config.toml
n_layer = 11
d_model = 96
n_head = 3
n_kv_head = 3
head_dim = 32
d_mlp = 384
vocab_size = 5142
activation = "tanh_gelu"
norm = "layernorm"
norm_place = "pre"
norm_eps = 1e-06
positions = "rope"
rope_base = 10000.0
rope_fraction = 1.0
qk_norm = false
attn_scale = 0.177
bias = "qkv"
tie_embeddings = false
parallel_block = true
init = "uniform"
init_std_qkv = 0.051
init_std_o = 0.0109
init_std_up = 0.051
init_std_down = 0.0109
optimizer = "adamw"
lr = 0.00226
beta1 = 0.9
beta2 = 0.95
weight_decay = 0.037
lr_head = 0.00711
grad_clip = 2.0
warmup_steps = 222
schedule = "wsd"
decay_fraction = 0.722
decay_shape = "linear"
final_lr_fraction = 0.0
batch_tokens = [8192, 16384, 24576]
seq_len = 256
doc_mask = true
train_tokens = 106000000
steps = 6820
dataset = "wikipedia_en"
Each number is 128 + 24 x the weight over its row's rms, rounded and kept within 0 to 255. Layers, rows and columns count from 0. Numbers have three digits each. The size before them is the row's rms in percent of the matrix's.

# v: layer 2 attention value, 96x96, rms 0.132, rows 56-95, columns 0-47
# o: layer 2 attention output (transposed), 96x96, rms 0.125, rows 56-95, columns 0-47
# q: layer 2 attention query, 96x96, rms 0.138, rows 64-95, columns 0-47
# k: layer 2 attention key, 96x96, rms 0.137, rows 64-95, columns 0-47
# up: layer 2 MLP up, 384x96, rms 0.0759, rows 0-56, columns 0-47
# down: layer 2 MLP down (transposed), 384x96, rms 0.0494, rows 0-55, columns 0-47
v56 111:168148132128119147129147076164119132130151119098127153074127152093164100140140147118109133142141149119059091092119077140141175081085130116128141
o56 118:114167110125143112123151157105149135159132165096139138126142154121089168136131115151130103095134217175116128122157129103130084143095120104148108
v57 087:129164091085095102142159141126095110143115139115145112162137128156131131123118150118090112120119139123140109143097176122140133126123148142099141
o57 089:108144125115157108141160130128096086153119118167138153145135118128117094131142153132111111149109062121106089121115098124135116128167120144115141
v58 106:121117125122124136129117159104098113124126094136091135173119170120138103142156119161118164129113173171155106113129134137131122137170108173134118
o58 099:064100139108136147098149084177109161118130138142125129091112137151131128138162128099119107133164148120171146140135166142127144155112107135154168
v59 078:137109093094146141087118100098122147098137144153141128129106160119082070123131125144180133107079138152103135132139077150137118137153122122155096
o59 091:108072159126113161144131140146122203054129088113133148102080137114173145138147123116134129089130167123154110126139162160128143155112147128146167
v60 107:136151066117125155145193147103111131105078139096090159097102110167128109115182133118125128129147169108097109115142129107148114130121134128145157
o60 106:115143146112113104144179122095120131124123118117105187134098147096131110186126164155127105158144150138141139111146137127095108104180142103163176
v61 117:146139130154097130085119163108147124114185127123143121160149178091114154152095128157125152117081104146121165127128082180135070118117107114125112
o61 108:121130156097149120143116108138118133132172121123127121082143159108113152126133138103090123148125162153122091180097117111159161180109130171103128
v62 106:137161104168093089113165124147160145120094110092135101135081103111130145111119116144130142136123154117135141137097132149171123109121177129164145
o62 102:094175153110118064166094154092108125147114158123141141139113145106075136165149181158116091142122133135108101124095126188123149087152137114135146
v63 096:106140148083126142138137150087122094129153157083171100139132188136166145165135117125125137104124137136141152129138120137115115148093146113108139
o63 100:153129137079154119131132096163110054159148143126117114121164127122127076130130148114112136123138107134085127127087087084154077142150128130094121
q64 130:141137122122119122180134084153117165137109101130164120121114123149112154115100096121102121172127103153116144114134110125177135125130109161165127
k64 120:180140096137140160140109121125080100115098140113115136102090122096140127109093134094139116156189122171099102147124100105141109166160140146126102
q65 081:136133124115161097122133124136126132143131112115098092121120129095145147103136090134122138143086133132100165130155078177142131082099110119115147
k65 096:173145103122104108151107076142106184114148142160125178087112097132134108117139108110115132145146116153112122140147133112200116128131117149145101
q66 076:146110145159101130106117116115145115132139149153130191122161111126111133123125144141143134074142142128142057156098168108121127127142101150127120
k66 079:122091132146142153059124143142146087139113089083115140145133135123167114138130148144112117157113132121136119122095134141090124106135117123080165
q67 108:126113122137104122149124102149076174112108129142181130119126108132130152143122101108119115161113114139153118134134114111168127167130120184194146
k67 111:153118093133157128166107082110091151093097153131100156089100117101138118096102109116136123145197132169139106172113118113140100170142140152146122
q68 061:128142130120078147153095107101104135098113191141122173112134148132125166115088104135135106099177134155139100178123173107126112135137163141161147
k68 065:138104113118135158124141146126149094162110132086114173173100133110139115140083118094119113159107082104142084123112114140147135141119119160119167
q69 104:124116138134110120131124082134088169091125138124174143101144107125133165132118103104119118151119136134151097142131139110177125146164137188182143
k69 101:100129120131116106174124108114102172094119156141102154104102124131117130090103123154134134139170168146124105178105127149168117173115164146163090
q70 105:120118141144109111109128081116097149118122131147179138121130143123108159124143105113136129168099125122131099109112144115180101156134124176183156
k70 084:122148156118111121132126101131123194066118153160122136107116123139101106120155108112163146116156132123124104135123135107148115168133156139161083
q71 073:145140123147160142112144171117175112166145114100095083159103129120125076129141166119142142121113106084086144119149106123084140100090124076097120
k71 102:158136145125116133119101124135121111170155117145130082135157109145140142160179134115109108125088114088115186096194125106116164077154098109108161
q72 095:144077137127096125133147098149088155090125130156165165126156081124146164150106103129091132151098117127158113135128126155186123146176150178152133
k72 081:112129126120098121179101106151084170105114131149139163099158132146118108109118142170159136117152133140105088148107133126125115162143154128134091
q73 087:137158144094157109122119159154150106145153121140124142140119153152087132149175130149132146147109123134105122075153188128134117112105075112121095
k73 110:090150103119139152108140142172165134138156116094131126149150141152102145173194086115145192088117115124093100131149153131108095084095115126120137
q74 100:167127126158163112089156108151139119182121119158102113129112124097099105112164158120145138152107108097161139095138119110130138122091078140106133
k74 120:191150119116148094114112119150131141128135116133148137146156109129122075130146106116128146122107085126134143098120105113132134120168103159121151
q75 076:145161078156112112141110157122146081140158149092111137131138138158120107142103144151140113122129099136081123156219171094097153107097119134108089
k75 069:157148122182120136120131124100184082138177138116149092133133146100149146100115138141137116154163122121095162152115130145165143117104075105110129
q76 091:098141104104157115137104129108149107138146117105145109151090138154113125120096130145101107127168112138093094154138177169142162144174177074110108
k76 086:099129128132178205141153139141135091175134164101137103137125138095159137165107141127128142132106128114095121162156106123097127126108164114070138
q77 096:138100126165117132150164100134097112135135127120100104142230094148125163159132134153147120099133105133152123135122085106126100151104110150074123
k77 097:135136145168131128086119109073106142117108142140135145121126142155114103098150138129133091079135110076139184095161134111112156148131114120115141
q78 070:158150140120169120067127123132145119179146117129138121130114136079105085152194146120133148167119111093139145106132147132126166118102130106110116
k78 151:141152154111160111127127156124157100142165107112137104161161154132121101154159093125124153110086103117157139118140146140112130100139096106131168
q79 127:114148098148154115117111173130137078168160144080101105157133146165137103117120164165145139100130131124097124128168140103065151119102105102073122
k79 071:167105127153121137106150125115161071179143116120140105153111131124156149119094150123105103145121102137131135138159134103124143114109090124098130
q80 067:128129106126126138148111147126113130163116134121163149113129102133162162146113103145106169117148102112143109136141109118158138135138178131101122
k80 129:072115131131065126138105123159109164114082147135137132127099107107130175116086143155125113150146151153132109186118134135152123159130153140154120
q81 119:093156130084107144125093107153112138132106122108136163125106122104137155104137125089091142124130158147138118160113128180178110164148151137145135
k81 075:059120125154112111080157178139094128108107117099129123126134158135113141165154154136136119089153142077122118125122121114093083138129164136137154
q82 094:166122118152147135117125117107178138124094145092110135125118153162082088108093110171129106084124141142141104136122128117100092079099096158124104
k82 093:142147140127120160142142131086172125103167158137113139136103128147122102146183100125109118154178138092173131153095122163128119127162092116121108
q83 078:150120124148150107132113094141169142128100133137132124116123104124134122121166156096117105160134129151139161092130103098151167088146087167138112
k83 077:170147126090170090116122118141113132099106148186115184131151132104153096131138122143104144144147163145116119142111125160138120166157122070136088
q84 072:113142135174166097117094116094103143095101136123145122128105131143111131096137156092121106114141152122125131127152179090123117136118162136167142
k84 075:149164166153181152096126134098140115130173082142124176133147118101166105131125155079124133143106095102093108111153137135093109152130102130132104
q85 080:148134132139160115113138116139160128126113152147129081116094122122148088142147108119126098163154128112138157075151101119135146092147116161143125
k85 073:162158078100143119163081139145124091125104130161123142145161110108151105113119122186119170156109146154126129141090118150142174149169132088122113
q86 086:187127138171119140120120131141178139153102153139163137099143131123107096125109091174146160114085124132177096103124127153139138083145111135129099
k86 081:128111132087084121124136153106168142118107175128133137145109138135145127134120100146097115134150156083182125147116173147093161117169134102118123
q87 089:140107136160188156118148140081154158115079108143151112125086096140177119095117121148126107147119141128125121070159117115114120102155151139135158
k87 086:139117163091169144153113128173128121120113130163145200137117120140160121116087147128130114198123111128107124147100134100125113107158110122127111
q88 084:121130134204139106125115083155105114134075161133154108124122158145102122125101125130141136110146159104160116113130131115145134115116098155134141
k88 076:168143154159116111087099132104146103094125115135092168142139104122167091132122124132117116159106142090147117136123140154094167173139106123072103
q89 087:098102128095108152122133130081134146118139128103128169135125128120150135153143179106083113117144105103140104146099134146163114158165189102115102
k89 085:082129160128165168094180142137110120126139118086150163135139142139105119135153138122161136090097100089112128129143096112105065117107153133124165
q90 077:083151113090137117129123110098081125096149123116111133161090139104141147094146142098119140159139143141108117169138177136134138175108197103143149
k90 079:109143151164171137108143140116112129146133074118140120110148139124133130136135149100144155114085075105101117093137134118124108131101104150124144
q91 074:127100141171146118155150135133118148099132109115133126112139129115139120094117104144152135152134143142141129060155127121106115086089041181144146
k91 067:191150118080136117129116088132127144121139135161113120138116137110140109114115088161097126152149144157102142133110111148132195137157140134070081
q92 081:109135136136138117131090131101085118109127140109138129113108129129121138060148151116152159114138190157107127115152139140148087168125156129155172
k92 084:119125175128167126104128153134164123122156079140100138126122131147134073140117136115161140165085101088091108122161148109114102118130110156135126
q93 087:137121132106122112095120095134137106114137126146098139102094117139108148153171149069095096148169142121168158123137146125147108160161133126152118
k93 087:131167145101172076130129138178132140112165111144111141116165109116096073104138116111145173111118116119099101126117082140118093133092119119149108
q94 074:073175126125112102135097123176113099134131182131143115105128148133151156140120110107138142114118113122124109125096141144138179154147063125123145
k94 079:111114110186111123120121136103091122150083147138119119175138161115135137139085116147120130132123163154178131088116108120117139140142138106086131
q95 085:080074155134160128149143130125094141080143097119149098136117137124157142117119119106099087168146138114131150116177178105086123154090138116162166
k95 088:144142102112148147130083119158078106127178094131134137142158149088114161137121140119135106128121097185093137111133107101110129131096119160099108
v64 102:104148110117124136116118132130143131147098166098130137124082150115167139112173151125103154094147145099109125123154145133110106135097113116117112
o64 100:149157126152164101138122114127117109114134132130155114129168118135120138097142094114129142124119098115129211117120120106156142125107086128147145
v65 099:124131098153110135113142112105153097140072167121104146091079118136155146084115156105146140110162155118107119130124113119108132116121130126118107
o65 099:155155103129159136130089110112125115115128166143157130130145115117116114122160050126122149121125072116131172106117120128142158112116089151166141
v66 076:106133089144196163121130135150110110122096144121103130103103156079110145135154091098124100146111163094104116113136117125105136133158148109130139
o66 072:151131160094125127128118111115136107137121124153134084148124123145155149098136119101190037166122131131174131114117131139086119128135103135174153
v67 107:113173119136119118171143161089130118125165169113109102155142140090147130167165108097122142085149171133088116165170157121130150123056144123106157
o67 103:103119178097152107158131153141142128135110121153162110144144133138140153111122109172157130162134180159108196121115119125114145097101128160088135
v68 096:124099103099154104129138065158099134134076080104123155115103120177136152135113117126118135180160147132123095156109148114147121128157115128122138
o68 098:151144125095101119107091069126166089132162096133116139133097156154111130137150157130118124152157124130172097126163167119146106116152144108109112
v69 112:154127114077129116123102093145153115146103085110143170122111126134129138126182144127114175118171108157142097097103149113139125120156104118128123
o69 111:154146128118094120108106090120143087107188107137113148122128125114116152106126186118088118118134122127150112166122156147167095124178137106099129
v70 076:117112134168115124138094189112163138113113176102116126145131165099144124120109140117132122084128158057150141174175125109113135141133118097127114
o70 079:141161152136159141128148154114080158116104152105145099128134110125119126107134088117177138134120128121125185108130099113116132127085113134173139
v71 095:145120144118146160136122073164141119149153111106143118128140124164104150132154076121134163144147084190161130120117119133170100116113123133127120
o71 088:127115110121092094137123085166154112137147115142097171127120113125140140155106176146133161139122159124140085165148159117168117133158134130083107
v72 077:125164160149118125098110164113211117124142150098142142148157146124132130125146146096153144079135100129168149114151157141123099109146092093140121
o72 076:088146152137139142141159168124092147116103143077105142084156096087159140116100142108132188082118128107122162138107105126113105158143108131112156
v73 090:171144124134166163089161112149105107141157115134129179114172171134118089155149073105147177089125062112121104149123087118116107122117124145095134
o73 097:129132115118095141165085132118128159157136111165140130119157108111135140125121124123181141119121100133137112144133145125143133123132132135123094
v74 077:150124142129159133116158134150120116149179118126139141112162155128106108183130068101162155137101057121131104136115109136103115158125115144142135
o74 083:121129128108113147156122131124113170152137124146138098123131113105171143119074141120153121169128118120126076135137121127138126158137167136122099
v75 092:122072139102137119087133160153147137119055104140110160093109140103124132103119146124109124203127156094177111160132152105128139136193127107162113
o75 086:140148131102102132118127123077136113132140131078092106125109153139123147123143147092094061167144131128154105117149121147115086142143140104149136
v76 080:147109109132159128126144132145130106117115113182081124094100122089111116118100125102112134163118143110120103161158132119128182138163118172146116
o76 078:141125149092109156122123118086108119131134148151152099122110135121137153160135113104089055164132117159140094118136113162126125119147166127155137
v77 083:145109165121141106161089092075133120113109087154146123134117089133153126108070161142110119159164143132121155124156199140153115115150100120134126
o77 092:147119136123096121116174112110143116103103144098105153070095144138148145186155151098090120108134150142149117133138133135127102151139162094095150
v78 076:159133166131119183116133141119168140143149113152157135129159077134146137115143117152148141122094100112133133123150156118144148103172117083092130
o78 081:100135166135081134120138142142136153118120154106104163094109133122148148140126144077105142092136158131154093165128140138115096146141177088117137
v79 088:119152081136130143100140165101143089136128160151091120124099135118123097159147136095135133102162135108118120127137124093094132152099142143134116
o79 089:147132124118167140146093163090089117126120180145174105147162091105123121109139067144161122121110093120104156107121103139108173106095104150153144
v80 093:129154153144079127083132147152150145141099114121142157132139122114128128109149147170142137096077107140179122076065126160120120128161133097148131
o80 088:109149098172134137131107149145109162142146123094110142150141123118145097100094129122125159102117088119106142144126126115133129177127118120142132
v81 087:126144116171121100167106122118153097114114129095109159125101173156123138102113124096107134101192170123098112204121174136115109108078127104128150
o81 084:121159153101150154123136130109159105135081117176125131094108137141109140110132122146141138138127124165132197092158128082124139124141092150085143
v82 091:136154120125142124169101103137133086144209155116149110151168139176130135169160092098160159079133108134115129103138109129139126131109107122106157
o82 091:118112145113113105163092120133097138105130138166149134142139093101145165120112111161201185111125158121137143154125141121137170095136135149131120
v83 076:080127132138136118106113158143116133137119125086114113147137146167135128145164159180127140102135152113123149154107129134092124139105135103113105
o83 084:128156115158158099128120141141125113131129124118121109148141135143110108066129119155194158137126120115124180112125145097125127136105075127132123
v84 072:120182179124130125176091148101158125109148111120132098171122109127136148123110132129098127143110153103141150117158195154155133106122102094155139
o84 083:078110172129121113132181141136134130101080119100105148102100140143160162132117165108096114136125169144131132130135119134126097152150154119085151
v85 089:110145144124158150143107193146138121121137140136114127142156137136134105188196108100130165088117131116136098158141148086098162149124122125099130
o85 094:104151181110116126149101150117108131132151154114155090141146120112126160077111126159201121147128150147112154148106103128086120125136124132130136
v86 091:146162136129159172111113100109140108143125128103148125120141111164114130112170105130145169122137098141148113120117146125112082118099111095124125
o86 085:095134119141131124126085111141130126111139130140097162109139091118142126117121124154151186088130096104122105163148162121141132149142112140085138
v87 086:151100093147141128119139074102085121131100105114142170080115121179121107136118142138121136136189157132106119177135118117133105134155115114092132
o87 087:171157100101127133107080109085140125130141118167118140122116142147122096152181087113140143114147095123152114133156172105129135121100131097147121
v88 083:123091152109120141123086163174176128127152095136135130148159106112139111190144161093144143115127102140145128118145148083106145137164104109142088
o88 084:137171169108116126140159161116078133104157178073120112114134119098150133103091165088108129106107156117121087151108101151100095141150144117125160
v89 083:126079119105127139125142154115162160104104090185096148108142103075128124145111163126105110114139123125112127110137134117138159121129134157145090
o89 078:153140154095120138141160122102118110110160132101108102107122150129124099148138138079078081150135128143103095149108119172099093109156131119110126
v90 078:124116122073154152121099093114085097148137129162129094121108112112144127155168130093111123141135112149141162103111139079106128156137142155127095
o90 079:148099119102131097129123096114129076103184149139131136122162102108135123162131124098121097117139129123126086145106123147139122135128119165142143
v91 116:146133129144155152098111073118092121134130107140153155103141122141141096132119125128127134108161105142149143140120124119144091116209117136076102
o91 123:159156096132092106111124105106125111128155124116100172091149128133137106188163135081166163091144120124163119152103173117140101133124121099145140
v92 079:106132126179110144121109121129111147123139163097139063113096134141113140066109137135138089136158157103124175115132090130116103110120121117144135
o92 082:141122097167166111136122130142106123128096129141135136134135101136102100139162064139163160104114111096128184099127126106122162120091073142176134
v93 092:150184118133162158115143118135119145121142110085149163125148111144099101134115137125134165078139102120126134118131122121153083108129084117128113
o93 092:110151138139103126116117154148143129127143072115090165109109130130147122110138176105123173088122111115135106168128167131148064098160128099081131
v94 072:121115145122160162124145152127186076154072140153110127088108152113117151092154105095135152146128097109163102141123140126093103111150098101126139
o94 070:079139126107125137148127105106123129131120170116115107104154112086152168116110105078124113165133103114148146132125116138139136182161100159148123
v95 070:140177145095149123131129167121166176118139112118140121172154083096139155161159144125100164117126101111116124137175180132142150114087095136127121
o95 078:094140173119111108147176140144134133120122109083120136098136150131164151120114186098089125134124175141121113147134132139125077131150153105051137
up0 204:118128116112128168129082119125151132131112119144126119144133153135165110142114134126079119151133110173140108123111101121154108140154132112125111
down0 170:132105114082135142130134141120153127134104128148130102141120171111163135105104122130113148145120077158142153105102129116088124168150133112110083
up1 023:159120140172097137158136148096107149150127128095096127101149128160147125133127124145111163125147119192135089105155094127138159164164115156162146
down1 023:087176119098166120115131124166116086102131165115175121165114161084127130143122146111162114131105120096126127176105171134117107093099131128101112
up2 019:105102133120145145111079141143183163115117111139118151122127139113120147133158118133124167137151153148122118101155075103117155162090135183141154
down2 021:116163118169105139139162126113090075153157148125148110138109133150158143126122143120111116120104067124122123153085194126145094117158147106136124
up3 015:162066149120154155117130129145136144141157142133115180161129142159148184144154137138154108184143149124134129135140116137114136169096164166153147
down3 014:090164110142115104147138108135144099120143120128145098113122128146102086141123128132085155104105106148132127154117156109151118070138096114132134
up4 050:122107110078125130064131102155117075098152140126097130151086130127142138108104118092166119154114127064163151141069159085144072112132120117131141
down4 058:113150146161125132156127134094119172169099093141122146113155103101113127146138132167081145106139100170092100109177086165119157123126110124108099
up5 016:122121112142124122118125107088088161129093142131085120121141112112106131106124107109133099108122108136097106048122092136085133110125119159127120
down5 012:125126089086132117112110138118146052091134075094156114138085151134141117141108129127072146149127135121163118181108145136147124149136111082138107
up6 103:113127177123089114074115127181134151112110144123096099163113148106144164077134110135102145160148092142137117136102084123132105144143102106114145
down6 109:089167074124144160148141136137123112125118083169113157124166126151126119184123104128094116091116139148114125103144145123174146145100127136112104
up7 017:176125121179119128132164103078088142148161149127132164150135142181153118131122132177138167133151137133143136132145117158120160127162112174143152
down7 019:109149132083168130162129152147132121115126144125146126140158147106132141148144148110140124157138178124167119160168174135150134117115152117112118
up8 015:130090096116120149115130099142170105099158078125099131082098118107146136112116137108119138156102138081088112155089133084127118109133111137126111
down8 016:075161174136124124150104154109084139178105156136146122148163122145116137147155112141129116092120072130167124139149142152153121119117166110122140
up9 198:105162131122128122142100112129110138122101152143139123128138166122135169117109129094115112142106116147153087103117122108180126171124168139100160
down9 198:110133118153141134106119098135134085180156095136131177116116151136121125141141117121085124149079112123156112139140126117143130131122143144110169
up10 017:135130131112164132115119152173177104117193132148117146159174124109133152145131113126143138146111156136162184147151132116155134151090164111136117
down10 016:135112177168097165152156101092113150158092149094139144140073119157128104114144153137116159125150088102116106114127152130132101137163107146125155
up11 036:123153141094125090115107157132131142115091124119174123097106142113165107165134137193152141123141132120142132137185148134126160142114131119116121
down11 034:123097113161106182153155123144108123151188132135076135161165131123092173064128119038127113123139136142110138117088104106122119097128125132143153
up12 207:123131141122116127121074158132120133119134140127150151144121120130128149150145091100118127118111133171122088097102133159170129125124123146159104
down12 231:135140133119135136141096116129122135141151126144141136137150123135120121169135083119062126147106111145145114135134132151133158124121120151160124
up13 184:134098138144085167180105119133131119126158152167132110106138108092146165141127120120131119163124112145104089124129115143153129115176155153124174
down13 194:184141084120174111106134132138161124143149128113122137113095105115109135120125141101101139098149044095144162124106159121173136081112112086113150
up14 165:099146144092167127134119156085148089123163123098151101157144135138125151149145140151112131125178154171160125089138129118146125162127097161163111
down14 146:121135144114098141148122129142114128113115153119120082077133158121122112130143157148125127111151198118121105121130105109114144107082114119140156
up15 022:134089147117128145112105128125196116147143103099088126139148125137155166131153110128145116182149110156141108096164091105125125197123178118157119
down15 025:086162106134119127121146112134080102110142166135168126124088141125098087145101143112137131093116106086098136158089151138119108075103070153095141
up16 192:111107122134139134145095114129105137095106099114122145120122083118146126126112105087111125109143147160078109146119122150133128134128153145121137
down16 225:084148108124147098106141118111142090137133109141107122129138112131141123108161117132088133135127156114131162098119145126092139112135117094110140
up17 014:137084102135114130116127125048118139154147147088128130134149135133119108121112100121112117147119102158091099120177087160133152139112103133132123
down17 014:109165133108144123143143122148138096086134095147141116146133134127135138146144162107178137118145149112153124155085170118112117121108105118133102
up18 015:096156106105182110115112151150108107090168096174138139144137121108135122124107113103095101138105167111101171142105105144118115119104125134104137
down18 016:162084177154084143136151102115167146168117129090119135111118110144097118124142129147124152139110099153161097085139145102171131122158143121172139
up19 115:093145167146066143113133122109117154138102105121182168089145115125103170144087117114124128133142129131111111186132140159119129117129124126082128
down19 107:057109100128155108144119107106144117126163144152129140146151113139132102119151123095137124111150122161117148112135110109155153128129122149144108
up20 190:080136157126110148129093142099086141105126150119151151137106142109141157144110097093099132147148144161108099163100133152136129126149162156141139
down20 276:089148141106112147134121119123123161102137127145168148135120131111148135162125095095084106162129121132138116140107133143138128143136162140134154
up21 074:132151144134101126149156126146103167147143125151142148121112145060113110117133089076115115171113140127141134139136106157125130099098118115118133
down21 077:122119100141135150121091087129163083114100106107098113144119093182184159143132146170142139079125154143126133122102137119145108129161137161149129
up22 024:141159129146143132147163105122127115117140150125079130128185106158127148110139107058108133138126150156162147077129124136123128126154157147138137
down22 026:129117142132133126115117135112133116139109151115182132136076159103143089174122152218153133134132110097146125173159153143145133170126093131148124
up23 017:134109134154147137109140118127093166136112117146107165111128125110112157149187102168139135138144143128106158066124075103097151151099138187160169
down23 019:092136067115116117143115122103149074122131140095126083124104108144123111116083127094092119133112081117147098152104200115128095094143122093106087
up24 015:122116129102115142130089112147123113109105135100108085129138114116152147129109107053158112141120115102142140128114139107156104133156153084109107
down24 015:156151109142132106132144137112125128142158131140113153111116152131095094134125157189120139109173148172084131159140091161092137113101086157129144
up25 199:133107167115129150124092122126099135115147128164128121099139128121119144147137069088101130116140115166104130106118100178158100117129116164142109
down25 186:157160106094122125157139134135162135151145086125123116159136099153153120150146110128079161123142024109137133113138143154128149087108128137147162
up26 146:088136106114103121155119123140185094129152105133129167150133153104107148174139114089133133129104124147152089165112177121080156124170129074127143
down26 141:119108187121151111115142112088108124126107102086123113112133112143143093119095137129103112113126091102092141118128096150133101124108111203124123
up27 025:125114157135134143136097119124204128135118095102107117118151143137137160149168113135177156149161095168144106105171098111136176185122181097147129
down27 029:105159103138131128113157136145074119119138193137152141121097136136113107114095146120106125119124157090094163166085149145110085108119071174122144
up28 200:084120166101122124133138141115107136108119107158154101096135128113096168113117115165124109127143158153110147148103120229132086129106110171136126
down28 204:151127069128107122143125141135122130132145159165100126141166119150101136098121098135100155129182128169137123123136083065103164101143133126092107
up29 014:166064121106108157104129130125127115143157114106091128121140117122148166146131096101132104144094155119141146167104143084153106171141150134155134
down29 015:087185136128137119152125130127132130140150144132143149119126127120105079148128160139157148102145061116112098136138130165128129074108106117111121
up30 019:155112143123160143149111169148166147126151138155161174157140157143121152174158111168121141162147164160156157159157135139165160160091126158143141
down30 016:121148125149110123135134107126083093127130105060101090103091092134142116092106141101107140107091095116086111098090153114087110089152139131141130
up31 016:137099123135096107121146126107108139162141170079138097144131121134145100114082111108103109137129086148129089114166125131141120135135105087124076
down31 015:107144117106140114148091139117104106063136082150135142179148145119116118119151147111181130113149161123131138155112107133095134100105093122102169
up32 014:163120158146108154134134120165128144129146127150102165116079140157124142158156148169179142159135134114138152199121149121140156124138159148130171
down32 014:108140091139171120141130140111146143146111147123126110116178135132135134129113106128070134120149141107116104090151134142138101109134125124115097
up33 010:128176097138130092146141157115123104104112095153159136117110143168149105127112144155119153166144147139122126159121137148097145091146089191092110
down33 011:100096150115127131127138115155112117137132123120119134142164137097141151129127127137125130106085163144177134104140122107162161108117167128192146
up34 015:127123130136124141156146159159101158169166182141168139191148132098143114133098148108114131140114154187151140163166135161135115118146138172115118
down34 015:161107126094139115110127081081138100075105062091094104109112132140129140113154107106171112124135134120126101100130100137136143133093108077134131
up35 210:126098152095114114126153094165124161126141109133177151118125138093122136130123104106096138070127111131103160154079114175145096113128101168138149
down35 183:079165077116101136145110151157144086152103140160141123168126109151087134166164154161165187149117144144084118109123130092119143100125146153128086
up36 112:120119140100127189157130131161191117126092077148156143134133117123136140101115130125189132114116112129115115124108113129148132146150146147098099
down36 102:112129143129147095092129144142115130089156138110122125117103115130115129140135129129041107121122057116154155149137107122129113116106145146146168
up37 037:121111152119156124139085137128168135152109128116104144153112135113129116153151122145193152148131099178156134168147083139148175132123115121114110
down37 039:152149139128108123109183125154101130114135142147153125113144123155129159106112130119049107122152182106095149108106170139106094127138133150163174
up38 206:144091145123135162135120149126132131099099161166132131110129115083130119127117067103132125173138114145120097111107122154137131119174144160122148
down38 191:204152105130148123124129121147137095164172136136169115150104152123105138145110127088063142115108101123135133140117159066157148105120107136099152
up39 016:137087126127155144118115140110153159168137163120157161182162146118137149145118111130133124153130122178141138149183105156150159173103126115137142
down39 015:154156127129118119144142125121129100079145098124117100113094119162136101121150163089131150123144134128094109120076139122117097117136083134135115
up40 016:151154150154139137157153163155111124130124112152161146138117136151173146153151132182154149140147141099159173165127162122122122138154138161131135
down40 014:127116101128141138148133107148128149153177164125100127123155135121102139123115141124129132156138171158140126123172117158146162084128156131141176
up41 045:092160139108160084121091121106129155122070160105097090099153115097140114154161083074151132125119110158131146088164108146123168146125142124114127
down41 046:161102098147091173112169138146114097142172099141149162157101145157105152112093169169118123120152165108127126138074137118105101130129090146157144
up42 015:129089106079122136093127111100162080125120119105129120118153130162124134137128081115116113141132117098138134132130134095149123158092112076148120
down42 016:130158157174123118153094136138091170135124134143119155139095091093113106127138172126158136097117117126102123135102112101094104112118103154111118
up43 017:131104094108140120094119107089144114130116153123135103135167120140144133130131095100119124111141119107108128075144101109122136158110116090144109
down43 016:134143129153110134156116141137097108103154127109140153137105127122103092129138178134130141130129147154134128186109163122115119116125110162118130
up44 271:090129108127163129155106134108106116101137128123124134124137148126094147107100111131108153127138152150086147169101120164115105138139168148111145
down44 254:115136119108142136142137088106129155131135120127128149136127131115116112143127115114125123083172133129118101200124161131138092125135137128061114
up45 026:111117122135113122155116102128126155107077112125145118097088138093088104134164124138165137136119120095101124113086122120137167094107120087092113
down45 026:124129114129145135115120153121128113144146125148075143130160115169149164124102098126071113111148149150141145146144123139121097139155146151153144
up46 136:069122159130141139136102126137171102139146151132165087134133159092102163114105092134133151125130144169124138136137146141135090125118136091149071
down46 127:104098130134132125136143136150113115134123145151124145134162097180109094154141144133090118094143170120160091137123103111131160114081106160097132
up47 125:144111126133143144163101084133124170140110107177169139159108108131141162140113121142113083182124108193113107120118107152162125142135091138133125
down47 116:117149100099124110098122164129113111096163154105118097136131122153112104123165098094132171087142104074150119143139145094118131112117129104099117
up48 014:127089130125094128149148076102091153144116157113098127137132129123109119127113119083136114131097122164140109097148111131125137108151135098112129
down48 014:169156124086177112106108151100148113080115092113125112124118149129129108148126109141149129112165153093134128176135103152119131162101081128122087
up49 192:090139135127104172130101133101093153092112150127140172100113130125149162160121095081098133143135147142117097143118120158138129145157152154152150
down49 300:084141140113112165133115124111113157091129134141141165109120120116145144172124084084073110146130129142141110141114123146141136150141157145152152
up50 150:109111180117160139100151103106131128121106118178119141149124159087116158091144125115124129136149161125128130143095128095131149135165178168101124
down50 156:098151074156118110152107131144099115118161140111118121127122099138143100172152091141120111107114173118135086111143130140159127112107084097122102
up51 038:159097087144124167144163141121089132127128147166129150113132118106109146099139096087130101120098162088098157128064121118132127119126116140113130
down51 039:115145142107119091097087101099169121128108088106111103133107114134137108168107149170112143125146067146167083134171157140147129122151153105132114
up52 014:154130142166106126132129116098066133147157147124123148144104149153135110133107148185141164118118135163135139115163126176163169118172112169135172
down52 015:116149120096188156155159158148164141109112147100145114130168149112134171134141126091128127163162170126142103149150133131124120141108143130111104
up53 012:096141122116135131110073167161177122097141121160148115143124153109141111146139134166135169162148127144145144129187116099119155150065131145111157
down53 015:120106118153107170141148089110091101142115105086120121127101118109134159094107107091099112107097102106079132112061131102115092116154147115153095
up54 015:097189112134174107134124141151144119117105125161153106113138105108132112148154098137143090127132149091094172107099151123086099138104158123132124
down54 015:154065113137060129109130105105154149152144137130091147120114112127104111088098130113119119150126116148152118108114105124155127116163134131144138
up55 018:165081134142138171133123123164132156136151160121098159162148128134141173143150097085152141152146144152132154126132109120154172164119156133164138
down55 017:118190109129156094153114139084125089114122143098166130112114140167115077129136160176099164127131121122134100178126171152123088113145088149119133
up56 024:133099146144138148126108149118124183148112135135104158137149151115126159148165128142131158122151134173114126087176077131114165176109143184153160